Weights of a small GPT-style language model, trained from scratch on English Wikipedia: width 160, 4268 steps.
Each number is 128 + 24 x the weight over the matrix's rms, rounded and kept within 0 to 255. Layers, rows and columns count from 0. Numbers have three digits each.

# up: layer 3 MLP up, 640x160, rms 0.283, rows 285-322, columns 0-79
# down: layer 3 MLP down (transposed), 640x160, rms 0.269, rows 285-322, columns 0-79
up285:122117076099169077104132171141148134113101139140139163135162127174129126111115146120130101114158128120151123125120141128107135131127127106132135183147111135125131112085137145148107138092148140078150094118130151115142140073159116074146144152
down285:142117092114130118122096095185157114119160102083116107140124164111065121135119115127130092094107138095145121128122142148105115136103108144123115139128145116106127132138139109161088149136121155147117140142150110170089120161124167159120074138
up286:154133106149118091149134132146138103132127127102139155101120095166077086163154167139113128109175126146100093124095133114162147084144152113115128117104129163136116147151135101092133133146135104132151141148109098112159132139158179165099150140
down286:100151131163132089177150113127132166113124138124107121134140140119133153115125090145148146133151118137111114102170150104088063107149127138127137115140125107126131163142091119169102104136155126109137120118154133107136095125135102132120165137
up287:102147125134117106128137124109138161131102141149122139151144105118179099135125121096135127151125087137136142137137130117104156139110104125130139125098093165147109127065131119131168113150108179138097092117089143151098111126149106147114133160
down287:127137121120141168139134125094131153126127138110096112095150147071138106140110134146118133137112117125149159120121114126163169132127121151127097112147117133133113124113140091075170149143156155141099120143088124158086128112138131163104113099
up288:107149110107070116147097075182110128204096105130131162173116101115127146132178164127111136078117190105157151166111160091164128110129145128153100146119163137144156071112131083141177101110162112156149114111124120107129117124168117157119085101
down288:105064125153126101158158195096179125150147155141114118172151127160132093135153115074133111127164103139114121115164067143070091127158159125123109151140125169104136163103154143080119149140180157111097132122129092169131162130040175097095105114
up289:121125125107131126128126112144119104119109152102126106118067122169153136132124173107176074158159106138117127139123090078126079122121101118130129128153159149114160071112140143083116156141142134117138086155139089106161197146149125118179144087
down289:130127149170146091095118137159120103166180111168160139132130132122077133097134153128180113137136108129103147149161122090125130181160159118132136118117127142105135124093110136148130149105168142152096108150118177120166087121126137185159145140
up290:116125129135145114125154104123127131131148139120091125122160128149126168137143112094125084075093109140152101148130107150159148168161114112189139108110105151122156135142140118112143162118156133139124118098124121133123103141144081082152163112
down290:144110136125110137139148126154147141130138121117124121144147111101134113136174118129153121145126174140148083116142117144152139122091104117135137121122123187076137131112130152145091122133142105111104125135153143100097141110148088144099121098
up291:094090085128093137161158131153082105104119143125095172112087130125114146163164146148118164089115105102108103130096148132144132148121152160148128144156132105162059117108125152163082141083128140115167124129129135127136100157114125168117160108
down291:120121112129135118110165118091152138162104088114140116149198156117128095081133123138139123134148093084123145130120126122086106095140065144123150137142125118189170143153178112095118138117182123146109141125114140146116135096100126137158134148
up292:128115124119135147161133120113124105103156113167117113148141109203150166145136122136113089115129111104165087139135128141136115125171160128150124118118138112146147125177117102123147162152150145139110133110129149089101141154137102154122120142
down292:096100152166137095147138138148119135129175149093161088134145126121113102094134160085165143131139151117119104150162192174104103100092099137162123100136098132123179129138159133116140106101116116145138124140099148137183108163087117138169139129
up293:138161128160084079138125130188146119170105130124125114127151177130123121160194098141086174141161133111120139097088088156105132123108088124130138127110140148124140111121153125162140136105078096128147115138139145129112104114089121103151156155
down293:150154121104140105155163117231139120111117096092113121127164129129116107109180117097159143120176131126144122154136126105123118098136111152118157095148118140123120146158103134182078193163097132095161096128158134140162121110116165090117136107
up294:099088112142169111128146108141144146116152119113137087120139095094135157125111082119152135086117128130135086117082145128136107101084103129099103093166133163112123152092127143118154174151118129117114121104111132180058176083109132091071111145
down294:119108092180140158104145135116145124161165127141157139161149092104063089145148092122123136110107109120158119131122117157118121162114107110130125127127094149162166168105160124118112137141138097110136125142136199125130137143124100136182151141
up295:150094131142105139145088158141115122099103128133123071091118130111154137114144068121119113094118118127111119104112125107100089138134179156146127121114146107097139127106138101111136139135101099121133118151094122142126116118122119152075148135
down295:136119104103096130164136157103154162122127136119124159155149126113094115114131158107119145138112121115120116154123101112155095118112126127150124137136119116111155137137124083113145165193171151157110141120152077115165151130114110101080158145
up296:154119129089111101131141131189118158177153160110135104215160125124103137095131151102113119133155107122110146169136127122113154150161159125164084134121134163082139117142119099146134109117099111150121137117140145119149151122158148100106140157
down296:150107151184138168093100131132122134157118127133173131187143131126122117162113147126131124210136131111100109153119171108103139166133118064153169118136074100113144144124133112099121147137113166093132141142121100129114152153110167159102132123
up297:125133157161127110152102118137141091137142165112192168144106138146134090159125104122133127081096118080127082101148118091132134122133095197099091151081146144148098155096114168116120157083109136151150131170109137106092090122118136125146119178
down297:096178084170077102158164100141219144139171116110099106100128160125129109146138090148127191124119153145141166124159154155140146134094116144129100070133151103123124122101123110091112056147117116160086097142085144136088096175075161126069151154
up298:084167110118169138112151167164161093102159153116114117135102063147152103137134132091169152089133130154151110148106142145125112089154097156117125126106145130121132114121120105113127153190121084113144121102119148157086153118129098127113106172
down298:120143135114135146122123166120098123095113089141124123139118131156121126167120157098169139103157119103071129135145131110142108095110105189147141150122150173145123146100097112109163152155132163084093105121098134085132148109105112135100129151
up299:154123131121114124165136120148125163146128091145085129134115161122129115140105097144166115122094118158114158127091136156093109154130146118128167131123085149146164134102125098153127128096154106129118138137078112124166122159110114133098173073
down299:113145133105120151149119122140140086118154109118175137138132125133149130142154162137121162142180144123122151125121115085102115138115101149131087111145130124091132132189138139114110099132111135149094100125121141142125121120140146140104078137
up300:109113131124093141116122113090109080132154122105155129159163137122075103114134110161168147145088156117119098100104109158123128150107154125190169064144140114127113083146161152134118109155134080160105130145167128158164142130111135142131152126
down300:105140058137154133158142149125100112117122167107112119118133133122080168069091084150142116165145127142125160113119162121124158098123141129162122078143136118123107100167132108145126105164092141155200127082126110163173112145117157156106147121
up301:149118125109132120096129141113137100130124162168156157120127093107097157129113127140111118141125158112152111127081143133154141108138094130133125099135146174089114118141104157130113112117117138142111167128139133115141107160123110113148143150
down301:151140112106116152081148137110132108137087097095208132138157151158118128096120129160137116129137143146134142153161129157118126084132139133110154135146105114127124130125109116090117143109144112115130125126105132107172116149142119131157129082
up302:110128114087129122181146129116116185085142131149139145129115122107111097130114152151146157124106127141127082114167121104144164130144129172109105145167127125135204084122110104099149131110137116117095119088105131132149126132092159126092115136
down302:145092135156138095106115132142127153144132138123124115141175163155109129115120137089131171121107124123109124115101166116146120138120128087120145113148130160130117136122133106126084141161127133130131138127133118122129111084142120105164165134
up303:095125138131163127152112132113158119161127146109179121180127121112123098117174144124137060191106113152107140138115147124136122150141145133147149137113070124172124120152139138070098144133112151111143130181108193163152159124172156130140102153
down303:150128148134112131107145115125086110107125115118098141090141159090115151100101083122121182149127109145093131126119132159176170117128128087105127104140112142098133097129149150115136127148087121134109123163093128125133125113099126180089134124
up304:140132156142144102131175120122128170126073105112142138131121140134122078155142103116136135105088157140104131134101128087101144158116135138110122123125159121123095159163101125138139119156088149125153149147141145147122132128126107080120127119
down304:137096123113158122098131121116128167089152091124126137167112137154151141169162190123107105093132143143102135129115149126135131110170168156118136094108122139148125094160133130144131115112128107126113152152099152086090098156090129126138102139
up305:115142125168128134152116118173171134111151115152141141138143128131167112113103170124127104088128114138128109110170118100115104118145131126111117128147163126108156130142155066097125135124145168143147147150100151132082086141070145106135152138
down305:152138138176131072188134134139127125119100148164145126133144125126077151116114091133120100144173089144123135145129123084127153141150190110110119094119157171120150089113179088103144162095124122160148084123097111110096157105159114173096127137
up306:135140116123093113139152126127105151153105151122143118111130114089083123108146133160100111117135130133185130171098146143159142155091102094098164127115117138126165082097138140150132160099125130121153095137151124120112172085093151056130108111
down306:138116195109100107106140130144133129098154131116157109137151118101155095120158114103131114159134103108136148133138112139108100119158121103191155106169126096123170133145092141103132128144100132107141160115084102134086170122163120176136144082
up307:132105088129121114117132112124172104100181170113171087129094151078131133118080107138161154121118102101119102164092128091163173140125143111139113138103158131180093142127114168078110135113165139145146093139084145133130174114108128129117140146
down307:116166125198101128112126107099139147135144100146136133109141081128144138162134100130055111123118169157130137112085105106179115151173119088136084085149172105115128103112137099113154128145121078121165132143104131149092101136201179104119100107
up308:156093109157149122094152147143137164112122107122071099133148104166100085125151158154174097162147149108099164134164146122106122158151092130169127138128130134124136116122118106097089125117130096131125138114144112130148123139121115126172115118
down308:129159111108125128143119131136144093146137140134162165134104143115172140144119149093102130135123122137130101150101127162169159135119152133112119134142108102125112129152122146150101152113090142108152147129122109149132118135141159105094152153
up309:110141146157124149124142104106129114091131118109118102152132137095141040118115170113137085139109123119135132115143145118128108130123138138135121086124159132158146168153103125135097166204131132109121137110089146100111150095167115129099070136
down309:120126122136150147179146153127140107154157115141144142101139125171154147128139152148135107124119118132127101126130172129122160100160117120092156135100148109133134110118128103163117119133129158129076132162146081146092117123167117153117114101
up310:136154108123130124135122126114095140107121116173129119127119126141136131131130118182094087148155097097169121124154093149159142173107141077150131144132166107162102129142144109152125085059116084138147151168192100116161156159121118149116142104
down310:131135151131122102101114133113153167116112108152098151106115115113153136105127096161108107117137160143148098086103100143167135105156147092101146107155114115145125114113083188170114069139103109142161125095125132130156132138143123116105151110
up311:133160103132176092143134134081096110111156113130119119130161130207125121125065120092121135116143148105143156125139141131130119128152127136097107144134139157145117119144171099136140143142107102146126104144128142083106162159137099144122132133
down311:093138143120207115126137089132125124125121098100146110113131117114151139117122173126139119154119110089076139155164103126131096120131094126128164148137154129116115145122119125128168123127138124124098129118154119137149065129132138142093135163
up312:048143087098134131142137123093142120090164132104106117142136125150096106145095096144124121137154132144149135106115119134160122101102113101119089135120117146156129122113212092094139134139157129183098119146151131100128196078064155094127109156
down312:123113096147104136110115124153132137141125137128156105111080164094100102124081148132091135125161106121156116117124090119133095099129166110098172137122140136109126120138106141122114117122103122144113121111148071104143115114176168157115103113
up313:112148129147120110124140108133121164105111055127102139103119115094104111117161102101091152115105106139101107154120086136116181140143111113159165161082174131123078138106126109127112141141124064123139153130121148138148114110094125114146106097
down313:150124139095143167147101123127136126133132161133147166074149103134109182117131148178080108150100091167161072153087076175141122133119127150126125139146130127156155125137166099158143129139125110134136129162136123121103077124167176153128083148
up314:102148135165093104089073156124121153109136095141106157081148130104089101128149077144118151140140117106115138121127136114135142149119127148155140135155111118133134102132117149127116118139141127152156105145104098173121142133165113098127127142
down314:132110148091145187146152133129125163121117159173119154113145105176131132136125167084174095118128118137142067154146087124148123131157144111124113149135136108150133137116101104111126133141114180099145120102132159105127128131144131166086148156
up315:110138108110121097137137111099141136116139125127154131079119127158108100125128146114107066162148090140115093176138128091186123156121102114086101166134109135139125147110107121115102107102163126111070141128127120148172129142136139127134165137
down315:137139143146119137121140164148133124113105133133155120098157101144119103144131149120098127096129120182152103164125117174131099115072155125132127143123151099124151148126144132115146133114104157094145150135169101116133103144088123129134183125
up316:132156150143108120105130143117128121163102112154116129142125123106145146117142134112146159140150110148169133131127100133140140122159154094116115128103118172146121140097103153144174076145087083114177150114140082150100111105136157103149151122
down316:152103121115141105143161113126164134176130128172148151218124095118134101111090097136155144130106133155132098148133161152102135141127130096149103145127113143111140153127111131134142132075113157087142119136132147109118133151138124118111132115
up317:121090138163164120162144108144104107100098071125129103099136142120084096149137147146162110114109145120136077143143118114101154122142090147123089120167150129121118164143149092142119160117099109082133129154145165117164148152121088135142158150
down317:109135153133144042107121116103102148178109148110141125114135133107101110155124139147105169148129144157116134109177116127114118119165135124155151092147103097132164128128139153095112122123164081141125095109073111136106163127147135128110139151
up318:140097095121110128123103141152113163136130150086118157120073117126122127074117134143139145128159122142138122109139149136150168131118160148115161120139149098093127121182136141155172153119143099095154124126153145116131153154162159145122158104
down318:122136140127139107150141136129165164157137107116122145079133134139147129146134141091096147139111101118149125167111124153156126128129151114139131136158135106123140125119111126146167165123159127148104147106145144126132134099136157106101131129
up319:117117098108146134150142134140155122110152125141135108142118183096141127123109169100137176119166132098135131105145132130150141137141106114116148135123134099106127115156153096122090074112125173120135135125161119133122121133125105090149120138
down319:128131128140118135171143095120121134110065134143140133144188118116148174088124158125119081115131149107165110175112114094122136112147136127125155099114172127128126142100065138088109153100103063096167129154094147136100111107154153177074131110
up320:097114146120135119137145118129113120120187114113052102142110134133116138148140138107133105163120110074096107095120105099130124122073147159103111113110135092130133102118140133152102159145146115165151124152125162125131154128146090145112126137
down320:171100151141102129101090141147095149131117122123148133177127132132101131086127185138145115131136156118157112146161081127167134123111186116130142169187110146130139160140139110107100150123149086102115101131135133136109104104076164137105168118
up321:128089121134175083131194148144118122108128129160162103151082088158151116137136115129150147099130080121113115166128130142142154109143129128104127103130160117170066151129144090141150135126134159147142132127094129107122157136104115115133144136
down321:124131128136078140112154129129074143114200130109113139109109126132106154132107161110101128087119105091102142182165113132111132102120133159153133083123162148170116114133081091191149129147173125112128111140142134172118129094150138146125110147
up322:135111143155122119106115113152120119168156154123107123147151102144124140079149139117094131156146161104160152087146133126102128122113108143155114182125113111139092145132156145096128152093125141177170145183111107112144172119141125151121128152
down322:146068101139118120084091121116100105161095129165157162163149096148099119082133132107114142191150167121134121091155112159114159113105109116137144156128112135124126105122178133094134182148127147171183119128103151133186161134139122110140158139